Weights of a small GPT-style language model, trained from scratch on English Wikipedia.
Size: width 512, 85M parameters.
Architecture: normalized values, value embeddings.
Training: 808M tokens, 6167 steps.
Each number is 128 + 24 x the weight over its row's rms, rounded and kept within 0 to 255. Layers, rows and columns count from 0. Numbers have three digits each. The size before them is the row's rms in percent of the matrix's.

# layer 10 attention query, 512x512, rms 0.0293, rows 0-410, columns 256-287
048:121115125118130122120149097123130137163148135120104139123110132113126156136131137117139131133115
108:109124144098097136133130161141156149142118100112144112136082135157119124160085160146146169080090
080:116118123095099134115139182135185159142104113103138108135106120162103125161093172139149121102110
087:158131102153152084112127077109086102120126151156120145127154130098137112095148102112111104149149
082:141125100148161115135138117090109080104140127116101109131142122101134135134165107159092138153163
095:120104150096103181116126153164165148157105115109178099120097125163109154152102151133135121104103
077:093080108101103148121123145136134133125123106078122106138126121147154121134147134098105148157115
122:120136158091121151147105136158154152144125117126133128069084131158092118164076146138126132111118
098:108148106121104118096146152128163148127158126149107158148084123093145125159138164156124132136101
072:160117104159151068133143171133142117118113148164098082158157121114182123168117140155123095133149
093:089112123123088122146119164164153180123144119105105131150083104150121109135113126141112125137080
084:103143175147121119134098148149118122086116120105173153079124136130135153141127122107139137120083
083:120152148136172151123113111088144118114155119115134116143124141113104144136161140176166105161146
095:172092151121084145129157122136157109148119127106088082115107114164114122100117120112092108127123
095:151155099130188100110113120113124089167146142089130097151125108137143142152149135129159172126176
085:142146126134119101186146150092101100096138107153124174130109134128075136127143127165118142125057
098:140079138140129155145116109110096117106104147141128093152115120117155120126140111139154096131171
096:113160143138133167159121103162118112142165157112123110162133127102123168086136116116153122098120
100:155138117152163159151135131144088113077094143165145139133138137103157113150137117118135082166118
087:078133110113107082116116164136145155117127112125122147135141117165149092127085141160129166161081
086:128142174138150139146144110131117180122136118128098115106108094123122129143132102162138172099182
091:122120139115110078174154143159148120127122134101112080128120105104133137156125133165131101118113
102:069152146103128132121111171168137140156160091115138137122104101150101142126096161149122157106130
089:156104123105104128130155183148152108114132105147160093107130129127132151128116162151154128139057
091:111145131098110135135119148155151136158133137123142097126086105150122148145074135110123170128103
101:125111169070124110112147184153147124121128099129165153106106143161110137144113160170149137130117
095:094082180069092097105154139140131138160099077098113105110108127127143160164104152100112128097125
100:105140159119147142093127094117084202135105114112120150086135124119133129119157116117130119105170
091:160152154099158119115115111112132161108123121114083094121113107114135136148161119075117140136191
087:079114134143096071100066138126152127141111150103123163116127129134135161151152167143148115130090
090:166089154097109134110128099126130128116139118095103159115119174139136147138111149105159107147143
079:124116145110098153120166130115120160129121127101097110165122157146157126135113136097091130109158
090:163129118129103162139116112160136093110127164144127138096123102120091118125121133161163156139098
089:140133143147160119137082101135130116112109123150154133131119145094133139141131115115095121127129
088:106154169121143150134141131122109146124120145119138126154089106130190123157126110114116139124173
091:128111145109154106136140129108141152094135110109102146147131121150095137149087119139167134157135
090:113124155092132132150158131125140117068133131168114127118127131110177115147110095131150124159134
096:135108110148145116135112183107143064132108127134105185135141117128107144122101153109123105129144
086:131144151108175119149137148111140139144091098132174136098161118118137119190108133098115141123118
090:105154115163117106111155089159110116155161157123181196100117133122139126142144124102122102122147
095:112154113129135181135105079108118082151147127095126100157112129137105156092149135115142146121128
093:141113139125144140134161145118145066114135120153139076094109119157169126132133150109150126141148
087:124163155111142180113123102144105104146149165100118149152111124134125122152129115127131153117145
089:112122137124117157104097074129100158102203148132071107125097111090151102110092152184183159141117
091:119161148122179161095099124105118120145158132173143149141106145130124079104128139149104123143150
086:175110127115106132115158097135120096110115127109119066119080126106192131139142113140125141107113
077:125170126111136092081126120129116173146124144142121133183129138138164109131119141120084170147151
088:140131143178132067141135169171159138094107132094110142114134121118134134153156100116113118119091
090:136103132106140147121131150096153103120108112126093142172155145122128120114141168080116139123124
089:148148103154149147127130111125103157138162141180148109132103088117094137091137154155149175157065
092:121124125125137123087126169115111132144136115095134150111159140142148144157143166130161123123145
093:095129126121126136179138129155127105127110144118076136152121095130118121119107100124088128147149
095:139143147132129058132126155097120135123131096119134113149107131159110130153104076142129143133139
088:080137133153130139195140111114144117099149133113077093132103131125115163105146088101135151121107
085:129129167130191147129120117156133106099161152135145160124133098127090108119085124108112145145121
083:113117127145127155153132117141128106084157174120136082144118151157160113116168113149166101144102
085:146164155117104097136141138121132134119159184120106151102106114138093116100158119112143136155142
093:161142139142157139110145083153129117143152175124126119187110111094150102164129088163160115119103
083:120125123111130177106177123122118113106142125129149135163141119158126125100133121123165105137131
089:131166170123152136127111100114081134141148170106126169139111097106126111111151147086132138140123
083:177093139141130143106146134105143081139122128115125137111125151114103142120125136149167117138094
091:147118121117144117137161117152114051103104137124159162090131128111122151115122135067116100103118
082:115130103136139136124132131118132081115122117139170126137137115117160158132104129146164118117094
086:134163174157111126117132153083131109142162128153110133170099118123115134125152145121095177115105
221:124147098157147094120099126104090125107131137149108144137174129099171112105153077099110093156166
081:128104132120105150158156108128167131150122140098151107130100132151094133136139165164137145122071
089:137132152104096157163145105142157156151132106117164113119102141159109143152097182138138126083104
067:139149088119134119091124163110104111105137129155109117143173112103151126155144072107114111135178
096:109153129113120093132074183133151174115127111148132171119099118147121098147086148141113151106120
067:135110153119091185161127086129131139116142143116165133090105152139104120120104164162113142139079
088:067118122068124117140111125129162152149105123105096124119104156144140123119103158143095138143113
055:151131156129140127121133098130097148126119105117136179148093135101133132096105141152132148147100
092:172118180114113153163147125115132103113086127166164137099131130153114118086175109108132077148092
107:105128122101101094131138162127175133138125111118131135113103130135121143143103141142132112125081
082:113147126119158145126097104117111101200087115144144135126177125153133154099114116106131114114157
107:147136135156137101104124097133093142113092130126117145140153141103144117101134128103115108130144
090:132133157123133142122175057162125095127161088113168115089146115162091137141159100120132143092121
092:097131151131113155158121145162125160141138126131137099100126128131098128127123146125103153131083
090:132126089119091105147119176135169132141121103096111088145141117134119180145147146141096125123101
096:122120093166142072153108120111116077104120128132104084155158145132118118121142130128150115104128
080:148156147123158158157161096115116138172139113121098090141139131106119128115182144134130146112172
074:147138161148130140131149134109125120109128151151150149087105092153098114112094131108106133153103
083:120119113143145147129114112107094120104112149150084141147166168109164138106162100129099125119158
089:120146051172152138135115124116100117114105144146118143155146104072153102119135105133150113110134
093:097137178103089126141143148123148117103129107107153172107084128169120159096119175099142122129115
088:134134165111126085127150145159153169128149093145135130092128124178107144148081137112122154144110
085:137101094111088069100148160142162141116112075106099122128120133169116118139106159138100139154096
103:142158105171157140133129080106139105103125149149122160113159140129121103124177113121133115168142
081:140120136126150165164111103169147108129137145139122150146138142146110111061119148082105121138083
086:094141093130136155097110087131130158107145155143128147165138152120084140109081131113103117130111
081:125090149111126117135103144153116128123146094112120111108119120126108140146111167155159166129076
092:087158132133142164099118114130154157225147145136156130168117112128123115114109119131133153151143
088:115131172112152111143146153116129127126111118124153127105097149162114127129111128124120120111090
087:140159103105155119090099131116138133146134093087178133129114134171097114137114163172140102101123
091:122146196116139148137155158096150153152145118110168125118105131165108137115117147137133116132136
095:112128164107151155101115177119138121119156139105146121117082145159114146100107132155158120140117
089:126153145147136082136124150099146185110151152152106107171095092145092119148091136105122163137154
075:156146143168147131144084121134129094137117144165149162134124140152073103082103105111100115160127
090:191104155114141112120130106092126123120137129108130121104129156151114110140144110125158106167143
086:127127126148140169132156101132139127105124144127136116170106144096112122149163117130146158144144
095:132158136139101120164131166143131092087129125098127130128124135128164125098131111140158121106097
083:121149106148118089135131117160130131108143190118160116106134131108131153124106089147131149149097
082:127148185154131132156129120134124147099132171145130159088077150152119094105136111088139125144126
088:104180102104123074111113145173134157134128097102126144145130126146157130155124134146126134132115
088:117168132103124109089123170128112175137119109141125144169133119141132146138142134112124125115123
089:139152147100101180145112115147132119140110139147119073150147155155135093111139114131128146112157
096:104141110141142169155127120119112090145136124166145121153119127107140121132147129102109138126112
094:120112132147154149176146156109114118117150129105103117160088101123103150130126125121107136132132
091:136136136137167125099127149096139123105116118127193145111102131131146130137140127095161137129116
093:131142134123095174116129144152130142104119136118170145080127113159149128119156129100134137127095
070:120166078134120138126119135070100139104120143122125128169117133091183083153119102119123160128100
091:113073118129117170124160094127129110085112159148103125140124126110127110191117152103128138146147
086:134120126128109105168128131107132162097144140115157132107129138134120127121130129166097073126071
097:138142097143152104100139153139133088143109099082106143136108115140143145128143094102104156110126
091:114154125135139125114130081107141137130102141114160125114116152130105153158112103096118136153152
090:145088096134130103133147111141122099092119142118133102124120155163129100176148121145143083117092
081:127121127118116197132093135130131158135139124133115088139128102158166096117169131093147143146132
093:139129140132152085087108108125127172120163185167122168131114121111145096155109116186131167152106
082:124102086108114155121146118150149167123125119147114160107129113134171150126125119116126147132142
084:116165135119119087073162099151139144122120124161116102125120134146113124117185111162132181134175
090:108158148160122139165118107135089177138151113139121126131119163128121161118148112136132141107096
086:165100079128072186144124125123145100136102137113106154107159140146142088128146132146127132128103
087:144133123146146130128125145102147091120138171155155124130114154120113151127132106129129117126133
086:128133134086110115112141096130129144141137102095123140151115122149122129122124096111141144142169
081:105155137112146111107144100123102161098161164140195126142138118093149123164171133174151125145091
083:115106118115150127139115117132136089103125096140123159132122142142127149167159136132167129114151
090:097111149127116146160123135094104097113142113124141169103129133137079148105115142143135131140101
088:098099071119106136148125112103142095158110089123148112149133125116151150082112090128119070097079
054:164150122149133116144154143099127102133111146137127132080152112120084148126136121128132102124129
071:092111133092099132129128127158180160143137112112139112147068119143115140128074175148170139107094
090:106109172093090162165139160169170147132145109114164087137096111155121145127107176172149128100069
063:123160100150164076126120105126081119141138101146094170116166112116123092133169117090101163141187
103:155118187124135133122140117062115117088129138130191115110160124139101126144106125143135103147090
080:128128153080086202129149139158164112132131136086174107128094119184113141133113148153155137121093
102:135066072131094139125173107152130103139135131115176107130137132132149114159117146115115133147129
057:113161149162109179142119108146128094134107158140124121115091127141150113116155102179142148114137
124:105137110158128156136179141099123123074122143118148150134077137114113132153099135167127136151111
074:127113096159120134119129132114156145147145125107146097127146113140131126153096165140121108146130
082:103136187150160153125102141135150124137141124127144139149123136126140169076149106163126139106136
082:103127137153129127153129130095103126070124142164127148154129153159163101089142110154125087097099
102:169097109112163098121136120124117128114121106120107095113120131144119151095119142117120159150126
122:167144179108128179117131112147143104120121136110175111115113114128112167097124153134141133114099
088:152103060140127061137115128166096121166141135113091121116129116124132123107113125101169171111193
111:124169163137148130166121155088129127110147136146133170147127119153123150134131103143138104131057
113:103148153108138108085110136104085133111102142117084135152125130106158112118195096131132100119120
108:140071076144081138109116134122145136149138128103123126119156136114118141093106131111119120138160
111:131127114130146119107103103120109123111134123174131178143138136108180085132156106139141105139152
083:112129079172139110154128128133140120148139126141126116135134112132143144152099140113115151146138
098:150112170143149142156138131130131164110152148124127098105123145103115132125131116146144147117101
108:135108113120155121103128151158136184127147136133092114091117119126122113153144120148128144193160
130:132110167124104121144147181151165127170149118131146107071107122143083192135073164146114130090114
100:126139105150125171132182149159133118101140114126177113140111138149102191152108141140105141132076
112:115100138115145086141131139152147157155129113129116131111110108107109150175091138132129149112139
118:155093138133135127120163154133159142147112132107147147089131129149096136143081131138101133151105
116:109110168090128108110147181172163153158144106144156118081091119147085107155096150142084125109127
117:106165169138125098099118090127093086138125126101127113117119087095139127150193115123150129097116
112:123152120132116131136119103098105118089128141124079093121126106091129118135162124120171130118145
130:045169118090119097076109134107131128153115132133101110138132143145145105124121118160124158117144
110:147125142090102122102136124119138129129121140125117162109119144114172081108150160121137133158160
105:127114138126131165098139124136140142148116114129167121151158146117139099116099139115127109120181
108:131118117140109134150132100139143102151138128111078113105115141127114114134123171119164160096100
108:125104098128168102162120106146123113128142128164105134087119134127108144119112149111090128106100
117:172133083119147182119119108147103118109133137122126077121107122153151075158088142160113143138147
100:172119132139161107112175138087157178106151114125084135119094159104126111157104128089115150167140
123:143131122133140151108145148094134114082151147106191115138156143107161125095123110134140135167101
120:047148132099109080098129125114120147126138143134110161136127132150127089165174124151118106125142
115:127141099118129134158146189133118130119130138146111083110148139164105110142138127119123140147128
106:125163154140113155132099090132116123120083142148158132172152123142116107094136146163116109107164
105:155130119119115128105128131128137100146120140100113097154136106120119126129120115132156120119118
103:153098143156131149127163146157136168137125119105156135104141145143123130098123124154110124130156
119:166128200138160143101138098164154116152101123121140169156104113116126147124122128111124127116162
111:108126123136096126118130161161140090134132123119139123150100137124143144161100148176108140128145
114:120147181108170103094163101150113126149131125120179162150103141101118146102114148108106108118125
104:095126119142141112152144131148150104090137144117124159094078121125145141147131142132126134134103
115:165119147178145118153136097159144113132121133153160178114109120113139143123086144129099125127138
114:140114066127122083123155151140129118157133096138156133145156125154122149155093133094178121124117
114:162119089115094142141102150074132182138125131107156121139148166136172065102103130105121099154173
115:136148144106163086118126128133145127158145136139152134178145120129135179046112142129153142150128
115:078121129100116101112106136178145111168114098133147117149147117165139123142077158128098079096135
116:115137137096135138128116120141138142091103099130122095117105103112123107202143126116140108128100
108:113137103151110111159140175149119102123130139081158150093119156133115140194161132157132174165085
118:120121063143072146158110135097129139092137146110089083126146168115130080158118105160175152143130
114:119123150140119097130152114141120165098109141165145172116090115126112155124155142122135122116105
123:136114133117114150082132128116124108146106118139188142125144145106158093128136129120139147150140
129:133146059150101126154123139135139131138129130145119128137150110128143111168082108127131138161077
116:153162157128192124107102101118144113098130114132132156132081136115132146120108129082120140142161
110:151101113147120121108097116148119167153079110094154127179160108166144129164091123137118131139141
111:142134113150143122136168122171149109150129112098194133166115117123134142118082177113103105139119
106:171128125117135125127190137091149156086149118105070149141116151116099114109158134118099133148122
110:152054097097115110141127096131140129084105128146085113130122132155148095153161128110143103110107
113:105122112124118125091135165117152142125127115122152157149157149171127131123104126147107132132132
107:110154149121127097121143139149123125131114137149143118123104140141099166173089143146110091104085
071:141127146160186115144148104114086098112137149129127136129171126098158126072122087094119117154173
059:087141115171135105141128125092119158114110127152113148107150129136124140133173112130162141118112
051:090165135124116097111087144143147166143145114131100157126133125108129155109136123136177124077132
071:131106121107109140147169111144133096142125098103200105118104120139110142151089163149095167133103
112:149108121145087127132159137164150120146096119144095108141108123120116129157108144150115142097130
068:156146129139139127114092132102103141108118138144100139142139144128161126110185108130157102143133
073:112142120124095113148136141126116118128098144147088096136132108147130133164122106169128093105089
109:120139100144150092116115128128094139126137142141073138139144133119165103110158081093131109121169
122:120148202132163147160114156090137138109128131142139156128135132127152137120171106104127082166054
068:134123096118132171133143081127145135118134152121170091123128108145127121182104132151110160142141
120:133141110085139109083129139159109107167143118135072151126144119149153126087154105103100155090193
077:146118114146143076114139114116122144147115131149077117132111152112151091101140146083109098143167
103:174148192135178197173129079097105086083157138162169131131115119116121123074159125128134176130114
068:100169160111106126119140114155108105150123148151134121148151125108136172108140129132149138096152
102:122072074134135111144127144122133145079125120125108070135191129151119143118109132121141144159129
112:098136175113136105083063104088126138177119144154123170132137115115170092071133125094114085129164
081:103133137117112106119107145137155149152152104129120111106134115120110139070114151118119128113150
111:129156120108157143150151128093144129099134144122136120128121126145105125150112133111113129152076
079:142103144154135099135088114102139101136146127134100168103148146123141103064138130099119110137145
131:135146107149153128104102091113092097114129132127076136174136128112155101120173103144143143137163
135:133137136124094146146172143136162168156127125131169151106111143156103146134064161146089086125089
085:123179088126113112142144116145127156140132142115160099128154115154126125164088117150129166145120
080:135157078121129138123138144107142149128167147089124065139133117139138125162111121115134145158122
117:124155109147136122132088098092097104088145154132108136193138133137177109090157094109167102162113
111:153141103132096137150131104103139137144137132156108127117126124122125132124083142110095115165110
097:170151083163136144144113107145099143168120167158094148161147123127135153115067116133096123149159
101:115121120140098134135133148133130153143126154099148181125101157125107158128053150141098124140102
121:131134199084148128087135119113135119190102099123170137141147123135122149115138135121117127106157
112:143118099110139106183159138113141108106129144110127094092113116132098122113107151108112122130081
107:156148127136130126131122145104127152136171133112094101102110112141075139067102111134146133120171
106:093099144101086080152133157090137149107120163100133101099125116111108112151115135163133107142113
118:148112106126089114133175132116132117174119107130080070097132109144107156140113133102107136106111
108:068139124119099106110125157070124193120125188111137081109143145135137110207119117160175110152121
109:142100121117102106147130118111123141140086132164110169151104123097104156149118139120108080116109
108:140136125117115139149101137138116109105123131124145130080117125105145144129134131120152118107114
111:154102122135111157130131120112150143122104124106127084176128161124140129120136126147176086109156
108:123166131125147149145134092132146122111137145146151189100101118135107132094074138123111153112115
120:139113054120105125128088150122105117117113156102114092126161114116165121092125120168188127126091
111:143144071137122114144134118147134133120115136138128114097116120095127105174114124089163156133062
116:087144114148101107110147140133164105148121119127143126134115124160116166141097133155152155129133
109:166115174152141117118125141121129122148178107153101103108122148131109128163116133115120126133147
118:158139127151131145118151110174133155088114142174101116147165130101113102126114131125145119106139
122:146173182121201169098104098097119136148129123147153137129107132129110125063111124142116141140164
113:111163105115092172154124193098136148117147109121090099105121173146107086157121153169098115150124
108:138083067146137130166158147114112115130123126141183075141145113156137187163110133101167135129129
113:110124082146078159147155138129119130126123128136085113118123130125123154169147119136112136137094
122:128116076172147126143105098143116100138129126117128126142142136134186100115112119108106149141145
115:133109165103155148079134134163151121104132133116128126135123132123152102116115146135141112125144
103:111139113115128162110116144092108146145090114123139080109147143145108121164142115148136117152137
119:107127110101141062129105103124120133158154097158095132124147126145147166043136138108095144094154
114:124150158097132140101109132095093117136116147120128086147168123123138118114206093157195157127162
114:130123022118113076125120122111127138072098142110074138130122101127111110175145123122142134116107
107:136130158111148179120122140122143116120119119103180126149107132113156150133101135132115099130099
116:168131110134144073111158127120149169105129137118134140148082155107110103179118135111121139157120
106:128121106156108158133135116134140147120146142148144158143128131124178086143118095128141140144158
117:196109210159171121114162102138139103119148140123177099119140124102101158094135123086187153124130
116:079140144146119157157104084137132113127111143136150119101118147100109137139099133143097118113128
111:100119146113116201138125129119131093150112115123174133134128128107135138159142169139104120117072
123:128142086099123128135109138079100145111101158071131103138150133151140137116123098123129140134125
108:185110116149120153126146129169134149141143116128126180111090117129135142202093120092106171142135
116:176125134139150152096109127119143118126131100112136116119123151142136109090119148119121155135151
107:134162088098128101127157139105126146095186160141109102130133127124120099139124104134136118139149
119:099141072102108169157131151099134137094155123111125052116148131145138122178137139114130116141062
117:149116106079153151108126105058134077122158109104122102123149107141124137111150088098144131115154
101:157159166123135119157164154136117095178128099090131109102129125154109161111115151132131123086096
101:141148140144147142125160078130132112146112130090108132105144133140105138129174122092114117125119
115:126138176123123087135114141144155138122142113145107149141148129114118127110115118117118139131124
096:121099144128139123113102132088136160137143145148147137103111110114128110135120123128158137121134
090:166115124158118120116123115120117111123119092112115123132137139120145153101168126143110118122153
095:105120181102122150132151167125130141157115108174162112143139134116147140090145147152150120098112
104:121108118073104153109148176151139154136154108118116112116131128162126158108128150125132100110123
102:111106187112146130122180161131159122146145116104143161114096120169098151133129138144123166100101
087:136115035177142094121120086127120152154139168122119134114134134082146118125093115128093163166142
103:152124107155145118130108115113102116128103131152105112140127139076133083077096110103092103151146
122:159135106105170117105169152149120111130107098125109146104117106135101120137149174149124138094143
097:112138076117119127137140132154104118101142115125142119142142168126168137110136130137098080129123
115:137115095130136115115147130123116141137118119109107137127118105124118139120155149155130105132145
101:124125219108124157089115138109156126122112099141134141126107110150127097094160115159125112135126
098:144132143103144137119131115162157132144137118146116152138085129162091148155134128136152177089089
098:114147129147152119145109121127101150102143150137129127130133137101114105119124106107138072168157
105:127151226117116147142123126131116102164106104118141161113131136152117129141154117130141172095093
095:182162099093104117124136138155139130122121121154138104148152152128122138133107116086089119143145
113:079144158097124135122113152131137125122125119151147141117111115149115150187124130140189125095095
090:131147137096139162110138109112155100126165123110141108113128132113162110069157154155098113120160
106:135112099136097133144118163064115146140131121134103112103124123070113154104111116110078105141101
105:113121139142116130128113120120117086120095142130115168121128132088117148058173091118115088149146
104:123158115116129114119179141132153129126168106103126046117115097181075130188138154153151166108114
098:119117081117132103118155124149128136117114128079096092106115120144114155121161126136142184090118
112:150151109146106133137155098153138107141156132135088104105116133122091121140168119115148111116123
095:091147126128132141110130151151127141127150131125125146142130120167114136167130138113121133132101
101:155125197139172169138132110107088117084117166113141174140131138099147119120155107151139154151141
110:154141104152125109121135128157088116157142163156103181156144133086123115072139079127144129157147
101:156148091109138096129127156153111114117152134184153130150123142120128162162116123119129075133171
103:143137090117096121171154121139105145167117153143163145135119123096122112102107113115104149134091
100:121150083128160128082108120156099089123120120133120144138136140091160122094189148103136111120134
094:124121096123135153123099140146095096144080166141124155160176130136146127099131101150099112123135
101:147142115122158110095148105123136120090116158129109147121124118092176166150129120124148131121149
096:169120121154106128119125144112120149108149141137133161107154142113113093106164132115139142161173
141:114136127142101133109088125142104144072134170140149142145166121121160118128123081113104116169161
100:154163119114115096144126118122128143108159099123106113112128093133077079166115164088119130151114
096:108137082132120133107148123129148141146149125139131155140145131172120103161155140141143104147149
101:149155148105157124143126136171145140118147130123094109136167129162122145164098122113144165118116
090:130160060129108109111135133154110159105114137142133131150149115100118128115207093110148125109115
094:162136128136127115150157086136147105121103143071086087101133114131121137121135151152188146103090
092:142097176148138154146151094162118168130120123113137112138119155123155175138134115171134162109118
104:161133180095140130130148143101097160155153116104154130115140145134154164114113124154133149135162
099:110167074144131133115117141100107108122126122148138120143134139127095092145145127152103112136138
084:131142076105140129095134183129158143110177133140155107140116123166140113142101119115098111144133
093:098121078139098154086099136127153132140111166109088119126143120129112126135111109146104141114146
108:118097126160090140147125127151110183171117106111166126126136126165146105142140106148150161122122
111:106084142137131147125143113065142122155109123164109160127093110097098089074127154131114063121111
083:108160057105101092084158168161100158151130134188137137126144080144131095141131102109136134120110
088:139105084168117113114154127087119148151144135124123097141126153131120131108094159132128121146164
102:103162173143148129131137134125124115141136116149165139130154120136129124140162110133143070109121
092:168110129143110112129144095126158112174126103138132088143115142126120128119129151132116138104101
100:133118047124123166093108148134125159124118162130105149130137102146133103144116113150093088146140
108:097143137092132096126119120132115132093143155152131100129124120152115094190081122125129136123140
108:102090149156084121097155096129168104080101131155114162135115149102140167135157137132136131129144
097:129084178113128144163173145106125152151139093157143112111168140168158176134126100133114144100102
099:088142103131148084107109141114136176101121118129165106144113153106120145136120107124165115117128
108:134144136100136130087114153130152132151138148139132173141119136167122139139094143112152131149158
092:133098071117133099134126083095138109096141117146099121138115138104115100162098118122118135122147
100:132161146137121120145111137133104115150179167138148160135124124124098132135127094136095130172108
099:149141167120139121135142093073113128144134113126150120084134137128084133128119130122137126159100
097:087129161133130097081093125154092151175123156140144176141086167102118179143088130141143126139153
085:138124110118112173071120151145124167102126155134126114168127141132122133126114111105142146142123
105:116136144128144113129083128105137124098150120113139113122146126142125084142111126114158109136115
109:219129136118116116158165112118160103149129147138107139122105116119126122117131127153146153140131
109:144117054148122118163140128127130142131145147115138130124151123116143139141152103157115153133165
111:144104029166148133121123116123119151117125161112171124130147133098145104176128119142122170153142
098:128144129134121117115157147153153152062108145126122131108103118133134122163118135121135173144118
090:121139175088141173078105141090141134124115086152113125123097111143122116119155141153149139095126
100:089119040147130092108118109159129141106163159072145148141166112115163148164116113142139171148137
115:155143120146100126138140136119125100130125095148122123154138129107138087105128126109122083123150
122:105140180089110143122127144124135113133103105132101137132112124119118100088122129124111102122126
100:122127225089136153116106193117137142156074117190144129140104133125098132087118161128120074111096
108:132151143113114117117113163134139139094104149115164128127118121134110130176110113135129175116148
096:149115017159130076144105083135103146124147167106129131123161140119150151176105115116143187149130
118:116092140132094099156118118108139131119132121142123132106116111093125078114101139128119082119095
081:126127025192137104146107081129119146155142150093117123108136137087140127119125140146153140143138
100:187128072111087105133168100172139146115172145095108104124124111158168152168151155126144152121146
110:128163137120144146113106127117102115114134134137154111155145141119143101065122105103096068155164
101:107125235106141128073123145145124092126119119144131157142090108141133122122111139131128127131120
119:159106077148117116146155115131100157137138124080117118102149139131136146184149146123153196102128
087:123134173106119126116140151150118105167113133159145154125144111148130140136158121137125153096130
108:127133100143128142101112110138106167171162137167126161104127139136127104125168130154165097139136
120:100129164158152126118101157105094123117107141188148145132131114078129149085152108116097044143147
106:118154056139092094108137128129114114142128108125126110131135151164131107125138134123122114115119
099:171127108122116102163127112148129166167121127112111135131117105117111127127091139121120133120111
108:156138088153119113149169097161116122146153130132129095145144120114121119108100104107140132139137
096:123140141146111118133097150120133116086092113150149130123165109097149162127131095146100130130108
095:148135167104125138127144143143128099154124120137119168105131135139137169112134132132154158123123
081:138128084136105098112142132105118132117094132151107122159105123091126114121137153127131080119117
093:127135165153123146126113154126103137136135136148137159124148119123153121122132115128103160155148
094:148147160180121115112160127165137149081136112111149108144121125121109111130172134133097118151110
109:170141143120129099153159133140145151177146097127139129162093116164127127139106157128154147123133
095:088118151138111127168107148126125096169106153110103160151105126100108121108135108112093104127128
100:102104087128128121132161142171135109132117102116182102106116149174097109135124138131112136106115
102:144104141110109110142098145111121164112155100118153128140107129134115136107107123121112117140114
098:146126074113122142110106149127105146145117121107120148122109121116084118115128131139121093146145
105:115165097148128119126112157112099136075133144162150160133150160103170137095159086103100073164152
101:134168109120112115132131123126093104140130163132095135122151161045127146098145078117128132161135
105:130121148113129126125154144108119150142120133131151132118178121154129139118135145142124160121143
089:160110078161133099112136124105116172105135139137138107134133148103142139166117125127156100146159
094:106067119117118116110122131131116127148094123165129124138119133138137127106108142142125094113139
101:126141127118151114095112135131139147123118129123166121141157117138131156141140155096132163093144
096:113137105142130144100132128135120124135099114149112112133125115113093084120140125126121111150136
102:145148075141125124104180138137131102166079168161151144161145121165117106126106172103142122142115
108:149150117129100107180113095118149108157147126115088115088139112126066123127137137092171126133102
101:124115117131126092133123098143130129110119098163132152138107145114174132150106142090132095122125
101:140125139126101132110090097134089171149104170133121129161165139141130129134119080128136108169134
096:142142084125108127096139120093129152133133141123078129134117142114095109124112121133111113136185
097:105118167134175111113140109121137114128161144165150148127144132146134123121098126123143137124149
109:184152129154098144142162122132155154137154150110108123113121125128128114115144133131145170133151
094:127139171119131159158118127121125118098118144130117105140128106126135133124128119158119120151115
106:152097163112121151146090102124124166125127146080114145136130121118145139147144134135145154119111
106:131152094126142100093158139130165083154155111139095103104137120134075137103142124129072102097163
103:127209113109147145097116129151131110121155135137097103103134115112063112139188113089122120136135
104:152157063143137102086124111140141129137157111092112096098136109134100083124153139134142136139161
090:121147130100110159128110143141153113112127109123091134154169135140125182138161146121101154120104
111:150138095138123129093160130131122114073149128106130099119110145103158162127151116077137127104138
101:135110107136124108114154150162137119104146117144080070135100123119103139132112146117088121135156
095:139139126117148104133133111096117136107165141114150109118125143141087139113119124108147101164163
104:148118093124136127141127104202118116122090165105122133114110131086135147146164097139130149097109
098:112122128122134147098125116128122133163104155114123121151164112124164107121113137106138099126140
095:139149116146142085169135086082145107118119175111118129138118131108104102142085138150164117146132
081:178146164150097161137115124124098118152123135135113171113116111091099102113180100131125133121139
102:061123163101127145119133138113130094129135127161130161117137137128122134113152135117125095133109
096:078120155103101146101108151111136143099146129112151167116123128140155133089134098127112129139153
107:149144138109112136134120139149122168126152107126159074126106120140114125142140124145116141145146
097:124156113146081138118149105186130123204103147121084129129152132104061136117173116109147149118111
105:148116120189115091109185123097119113125134123148149156125122135110132109086123160119117120104135
066:125149069121146124101169123124116108125156123157127176107086114147094123169131146112123135162114
069:098125100117114138122137122143156119082148154131124124084139114144130113155126109113089130118106
075:139094103130135115113132124125103102144101145129148129141083112164137102103125149118166097111135
083:133120162121120155097147117110120106129120131090104079127139124135142118141120128140165161105154
074:130167095135138079130168134119118137132165117113113147099115141145077178191134098171090091153143
072:129128137151144069131096149122125100153135128150115124177138100106191175118117138151142124132105
074:106100172094133122121114110106133077125126186162079115138139125103120141094118117115151145152160
073:131081155146143128141075107121123107146104150116131127159142152100177137101119164169138121158134
071:102145123145141116130139154128148142145102087131115144117091140153107093186133118138156127110110
073:090188096141144133098163156155114114126141134095165112132082105126088143139166102120131129117128
096:090137166144160127137138126092172134187121151187147151115108118102100122142103125138120167175168
079:134176099139099128140165100136142103082138129151123142114105106146091146105136135146092094114146
089:147164104113110111146168158171125108111108137138118115129126147132129154118132129087081109172172
075:156128158098129177137128096116111098132118122124085106150172156133179120111178141136098112164134
080:168050156144146130116132108108131126133116153105121169111136129117148082116121148139149185100115
085:073167123147152117161098115138119169088144148107117139098109120136060120149159136153110135101103
079:152116070143153120144116108103113153100097088110125175143153141113184122117112142120161169126099
100:141134116123182093115138102124118147125147170099147173150100099145136110115114088124117116122131
081:141075133158133124134118141100130103133135123103108103138175125076174108109115121139130165088116
104:123153158124118157102088144176123158134135094091109128157127134183105118079185134154108121105114
096:133167159129120134133136146128138133144095166149110150091106081136048151111164083122136116154145
092:115181109150156133117120155121111097116154100167131143131152117123125167140179118135134101135122
083:085079106122134118132109134149123168145130142109124108137108155119140108151067134152160178087150
087:112138113125156134141135138155105148076124113111174135156149129132156087158115113154133157097149
097:118165116136111099125154099145125098129143155137126115110109115160112110090160141102094083142134
098:153121113107134125122135155092146138104110091111118124121167145083155117135137171141122114103125
101:145134173146173145126068108119099092151135134150116153169137142123115125109147148100132140138120